Weights of a small transformer language model: RMSNorm before each block, no biases in attention or MLP.
Each number is 128 + 32 x the weight over its row's rms, rounded and kept within 0 to 255. Layers, rows and columns count from 0. The size above them is the row's rms in percent of the matrix's.

# layer 17 attention value, 64x192, rms 0.163, rows 0-32, columns 0-95
size [121 125 122 121 121 119 121 121 122 121 121 119 120 118 122 123 123 121 121 120 114 123 119 122 119 124 118 124 121 119 125 118  75]
[[ 99 131 122  97 172 164 144 129 126 135  92 117 160  96 186  95 158 106  74  79 127 101 133 171 120 108  89 139 192 126 130 117  99 131  73 141  96  97 136 110 107 124 160 141  88 151 116 141 115 162 102 191  56  96 143 112 174 141 137 150 143  84 150  78 173 174 136  84 131 172  99  81 136 150 132 115 201 122  76 106 136 231 141 163  60 107 144  99 116  86 110 171  62  85 132 126]
 [133 104 161 135 163 154 113  87 214 113 142 141 134 153 119 148  29 145 139 144 129 138  93 112 130 138 122 104 151 143 132 123  93 139  97 113 102 188 135 186 118 128 133 143 120 102 101 108 172 168 103  84 161 126  89 162 116 146 153 137 146 113 116 127 136 117 164 118 123 171 147 124 121 108 164 127 125  67 129 196 156  56 116 116 189 128 142 144 154 120 113 117 177 123 105 120]
 [138 142 108 123 140 121 141  91 190  89  49 122 124  97 158 178 150 127 158  68 133 132 149 148 138 167 156 116  83  94 183 114  71 122  83 160  56 161 136 168  97 170 128 136 119  89 101 117 141 145 136 102 183 161 135 192  66 163 159 143 152 147 100 177 132 138 119 162 144 145  46 118  93 125 189  83 111 147  58 130 131 125 140 114 120 184 144 151 109 119 103 112 100  90 150 102]
 [113 115  96 103 109 111 151 120 143 165 123 147 170 131  86 114  47 104 164 162 194 169 107 175 137  83 105  84  89 114 106  95 153 181 165 207 146  77  90  91 119 172 137  85  70 139  89 114 153  82 131 115 188 105 180 175 146 184 134  74 158 119  71  97  91 146 142 165 150 119  70 128 130 128 105 127 111  96 160 115 140 135 132  81 101 139 135  79 158 150 131 156  79 149 173 178]
 [115 164  57 121  88 105 155 167 146 150 184  84 130 199 137 115 108 149  97 132 132 170  94 179 112 131 126 136 109 195 136 146 134 130 117 124  79  93 163 176 128  54 163 117 145 107  89  44 142 169 135 153  91 118 115 108 169  95 142 150 144 128  98 135  94 117 144  95 137 139  69 163  68 130 126  96 128 153 231 165 113  62 124 141 132 168  84 138 119 121 149 133 100 147 124 132]
 [123  85 125 144 140  69 164 112 171 173 120 120  88 115 131 150 145  78 132  84 181 141 133 112 135 117 158  59 108 126 100 104 151 146 108 103 117 102 165  69 199  94 134 128 139 101  94 117  90 146 175 151 130 132  77 138 131 135 111 137  84 117 144 140 145 143 171 144  98 150 144 131 170 156 129 154 102 136 128 115  74 153 137 132  71  82 104 200 148 153 104 168  78 153  62 138]
 [121 105 156 103 111 120 101 106 105 140 119 213  65 113 155 118 119 138  86 105  96 111 133 168 142  98  78 143 167  95 155 121 107 123 114 206 120 133 130 115  92  46 118 100  57 107 147 177 197 115 191  99 152 107 121  74 122 148 177  84 140 148 121 152 104  97 104 146 126 148 135 118 129 153 119 185 116 138 147 130  98 116 102 154 199 103 102 154 105 147  99 131 116 214  52 141]
 [154 115 109 135 168 137 137 116 115 163 109 138 129 103 130 156  85 109 105 146 160 123 122 121 133 125 195 122 126 161 117 117 124 114 123 117  98 141 139 161 111 171 151 138 138 108 159  82 139 151 103 108 138 139 206 120 106 109 108  94 141 118 113 104 127 151 109 145 109 136 110 130  88 154  66 178 141 199 127 107 121 157 157 155  76  99 172 119 111 129 132  75 179 135 113 159]
 [115 160  86 129 142 201 179 150  88 164 107 105 158 145 200 133 137 109 160 150 140 108 136 121 104 110 147 122 168 116 121 179 120  92  98 161 150 100  89 120 106  99  67 133  67 138 108 112 172 169 178 159 130 111 172 114 147 176 117  97 163 129 200 166 149 127 159  82 125  96 158 137 118 102 161 114 122  96 132 156 111 106 103 209 118 127 172 125 117 122 159 124 142 101 198 109]
 [125 129 146 134 108  96 160 170 147 122 135 136 141  87 137  75  77 139 165 109  96 164  90 157 126 181 113 127 173  77  90 129 123 110 135 159 122 145 151  74 102 128 140 139 122 138 129 160  90 213 111 142 205  95 145  81  65 140 121 156  52 129  86  69 161  86 192 139 155  95 105 117 125 118 118 122 114  81 147 104 156 112 167 127 119 149 160 125 137 110 135  98  94 115 177 113]
 [153 149 133 152  57 154 145 145 158 195  96 142 168 168 157 103  98 101 144 106 146  76 151 147  70 117  82  66 185 154 109 125  96 102 100  62 149  95  88 118  73  87 107 111 152 112 175 140 135 110  47 120 110 151 113 116 138  64 123 131 118  93 111 130 114  86 108 160 132 127 170 123  96 115 188 103 102 109 133 137  82 118 165 113  66 111  93 143 121 134 109 114 107 113 143 136]
 [169 135 110 163 140  93 143 152 186 103 134  94  91 165 121 127 114 141 165 128 114 130 146 115 138 138 132 113 114 114 126 150 119 151 134 103 142 202 132 109  89  96 146 133 115 165 114  82 140 150 118 132 108  63 188 180 175  95  97 113 117 159 108 139  93 136 150 127 176 158 138 109  98 163 127 126 114  89  71 118 161 123 109 141  71  64 104 167 160 100 105 124  82 127 222 166]
 [ 77 141  79 167 157 146 100 158 145 156 157 109 164 161  74 110  75 185 119  89 109 140  76 141 117 145 155 112 124 121  55 160 116 183 120 159 116 184 139 163 174 162 106 122 127 111  82 175 111 108 230 128 101 173 125 117 194  67 147 120 100 101 150 159 137 141 149 149  83  82 161 127  87 118 131 144 127 137  61 156 129 112 149  95 177 122 107 131 179 117 118  80  65 105 160 130]
 [ 93 160 124  57 163 130 134 171 154 131 157 100 137 116 137 143  81  84  88  99 157 208 128 121 134  94 128 183 109 227  86  99 141 144 182 142 127 126  90 131 110  92 121 159 153 165  42 113 164 148 107 112 142  73 120  85 104 167 216 158  96 112 153 124 130 127 134 158 162 114 122  88 160 127  91 114 151 140  97 123  91 202 174 138 140 125  95 158  61 165 153 138 163 119 133 125]
 [ 92 117  92  86 163 197 119 130 146 118  80 103 123  89 109 118 178 153 165  88 101 139 109 142 129  92 104 183 120 163 148 113 143 168  90 104 193 174 140 128 146 130 121 123 135  81 115 154 168 115 144 142 150 107 152 110 117 101 116  79 117  96 133 143 140  99  75 119 171 154 112 181 156 160 134 108  84 156 145  90 111 133 154 129 133 175 149 121 131 124 110 121 121 191 153 122]
 [180  96 104 145 217 124 125 114 134 106 151  95 175 137 113 149 166 123 103 121 125 113 111 152 138  78 103 117 177 137  61 103  48 165 116 177 143 125 137 110 143 147 119 122  96 131 105 173 113 118 129 102  67 149 165 131 142 133 124  91 104  84  94  97 172 149  96 109 128 131 163  86 183 114  92 114 105 134  90 146 154 103 146 151  85 184 117 120  99 118 114 153  95  86 103 131]
 [152 122  79  76 131 144 115  99 172 113 169 164 125  96 130  88 149 174  60  98 104  70 109 138 118 114 161 185 112 148 159 173 157 169 120 138 119 110 135  92 189 130 124 116 144 119  77 149  95 123 104 138 113 165 171 119 128 113 106 157 170 165  93 140 121  86 159  98 138 137 116 157 198  87  70  58 162 183 122 154  99 108 117  94 116 100  83 128 144 110 139 105 137 132 154 146]
 [206 124 128 107 144 102 145 126 139 163 136 119 123 139 146 140 179 151  96 129  65 143 144 206 141 172 111 108 142 110  80 140 149 134 117 183 187 200  73 142  98 146 156 166 192 157 136  97 109 136 111  64 152 178  93 160 131 162  76 133  96 114 136 120 156 126 109 118 145 141 130  84 112 131 121 159 120  98 192 143 112 117 127 113 122 133 158  92 155 149 134 111 172 106 179 159]
 [100 169 103 103 157 165 104 175 116 117 160 176  42  78 107 122 134 113 118 122 110 160 195 118  97 143  68 167 140 115 139 143  84 104 114 126 204  98 156 146 134 127 125 150 140 171  77 142 155 131 119 101  61  92 146 138  99  77  86 149 140 106  71 126 125 131  68 159 131 113 130 112 111 145  98  98 150 112 121 132 126 111 109 114  91 194 124 162 181  57 138 123 149 104 102 126]
 [125 138 101 121  83  72 128 101 163 119 142 114 103 160  74 181 129 182 138 206  94 174 114  98  97 109 167 108 136 171 114 143  59 121 134 115  89 100  90 133 111 164  83 125 126 143  74 151 127 161 146 117 148 126 117 191 137 131 160 134 148 176 132 107 157 154 161 132 133  78 153 125 170 137 100  95  96 198  77  63  77 160 129 112 115 154 135 129 162  97  83 138  65 181 115 118]
 [ 78 169 153 163 129  86 118 123  85 135  56  93  85 132 138 123 114 139 116 122 150 160 182 132  83 116 105 100 116 149  69  74 117 133 107  99 128 174  88 145 133 119 151  95 163 174 194 132 107 161 107 124 121 192 167 184 141  78 133 124 126 143 143 121  91 134 125 165 130 127 170 133 169 186 135 126 116 117 127 146 158 173 153 125 117 138 187 104 117 109 152 133 115 164 112 135]
 [127 138 149 213 135 124 123 150 172 138 148  84 129 189 118 167  92 106 158 174 151 139  81 146 162 105 131 160 129 104  90  99 109 113  99 137 121  60 171 127 139 103 133 122 159 162  62 174 158 154  96 135 103 123 165 139  98  91 108 138 137 105 108 146 115  87 134  84 162 127  85 143  85 115 115 207 129 170 162 200  71 140 118 157 134  85  83 129 126 149 133 148 151  90 118  97]
 [137 155  92 121  92  69  92 122 131 179 145  97 183 136 129 143 129 104 126 114 145  82 151 158 125 108  79 113  94  91 146 171 120 105  87 142 148 201 139 154 113 135 135 154 155 100 133 150 137 130 130  52 150  97  86 101  91  98 193 124 168 126  93 138  98  74 141 144 125 150 153 176 144 173 125 145  94  45 113 135 192  53 114 108  93 203 156 147  86 110 143 143 172  98  86  69]
 [186 101 153  97  91 111 124  86 106 148 139 122 102 119 123 193 138 171  97 148 137 106  96 109 109 195 152  90  79 154 102  76 103 113  90 127 159 128 133  89 163 100 152 153  78 104  79 146  56 188 104 198  78  99 112 160 178 110 128  90  74 119 140 125 118 145 116 153 187 160 122 143 156 138 134 125 101  87 137 100 174 135 113 152  95 133 120 106 137 150 198 130 103 106 129 172]
 [120 152 123 104 167 163 139 121  83  70 119 171 115 142 134 134  71 122 120 132  61 142 127  87 145 129 109  90 129 113  76 149 102 164 129 142  98 140 126 113  83  90 152  97 171 121 175  88 159 147 101  89  88 193 109 150  55  85 102 154 129 137 143 213 158 103  97  62 153 129  74 153 179 111 143  94 165  90 136 120 143 107 210 114 125 105 136 150 184 119 107 125  80 155 114 137]
 [126 147 185 122 113 128 194  81 114 136 145 141 127 102 149 144 139 180 145  98 114 116 101 201 147 141 122 203 173  97 132 167 118 137 216 168 124  99 200 146  94 148 140 159 152 132 119 124 112 178 114 119 155 138  91  99 135 114 129 136 129 144 146  67  68 153 163 103 108 121 104 129 107 144 152 179 170 111 105 115 162 161 137  93 102 153 138  72 171 152  87 113  95 157  92  96]
 [117 181  78 167 158 104 186 118 113  74  98 126 170  72 107  79 195  92 129  97  71 138 104 130 166  96 110 143  93 188 107 130 114  90 106  98  71 145  94 122 178 129 105 126 118 116 137 148 156 126 120 140 174 131  81 170 124 178  69 112 123 103 181  90 106 129 142 195 101 141 133 115 120 129  98 170 131  91 135 158 123  85 111 170 202 108  46  87 137 104 104 120 121 110 106 116]
 [171 111 139 123  75  76 143 154 120 104 132 135 119 151 104 144 124 130  92 102 129 160 113 106 102  76 154  95  87 156  37 135 140 104 137 126 166 123 173 102 117 118 125 155  57 161 159  82 153 126 133 128 154  87 127 119 174 153 124  80 182 140 153 166 141 165 128 164  94 113  77 116 139 142 145  80 102 107 136 139  81  81 132  29  77 151 162 189 145 116 129 113  87 133 122  89]
 [118 135 112 173 134 126 129  91 185 130 140 120 131 110 182 140 140 163  97 169 167 135 114 182 146  61 124 194 117 135  89 133 163  82  45 107 173 112  74 130 124 151 100 102 146 110 143 142  62 162  94 152  82  98 103 153 181 142 124 109 166 164 171 130  65 182 113 141 209  93 125  96 202 126 124 106 161 169  79  67 181  99 129 128 129 131 111 153 141 103 114 127 134 197 121 151]
 [115 143 115 126 107 153 106 115 110  50 138 109 145 110 115 126 130 131 132 126  74 175 133  97 124 148 147  89 130 131 205 135  63 134 124  68  75  97  46  94 120  86 123 117 135 162  98 150 128 180 113 120 180 143 125 108 181 125 128  79  68  42 102 163 139 124 135 115 124 119 122  85 139 125 155 161 120 169  42 140 157  77 106  92  98 149 130  64 139 132 125 108 151 119  99 154]
 [123 137 100 140  91 136 122 124 105 174 122 138  63 139 110 166 154 100 124  90  89 158  91  61 172  92 129 154  90  90  78 124 161 108 131  88 156  97 164 153 178 109 122 139 130 163 152 189 174 181 199 142  96 144 106 153 136 123 154 128 131 125 131 143 120 107 105 167 166 142 118 107  82 146  92 105 138 156 105 106 135 123  87 170 132  73 173 120 154 163 147 194  85 125 108 135]
 [134 172 154 167 156  60 126 152 163 136 122 144 125 146 111 164  91  50 125  92 166 101 165 122  65 145 105 134 137  72 149 115  91 151 103 173 115 151 105 172 121 126 120 114 117  66 144 136 154 187 189 154  97 160 148  83 119 152 130 138 143 155  79  90  82 150 131 135 127 152 102 148 180 137 121 102 133 157  44 102  72 127 121 136 124 151  63 144 176 155 102 165 162 129 198 124]
 [125 118 124 112 112  53 112  95 129 120 183 102 140 146 150 102 152  74  84 144 150 172 178 124 155  67 113 148 107  81 117 164 135 142 133 137 102 104 140 142 105  74 128 136 129 111 166 116  96 156 105 134 129 125  97 113 143  90 150 132 158  85 115 133 174 165 150 107 172 140 135  71 150 115 117 114  54 139 155 191 150 119 173 208 123 105  85 146 205 121  94 160 171  95  97 146]]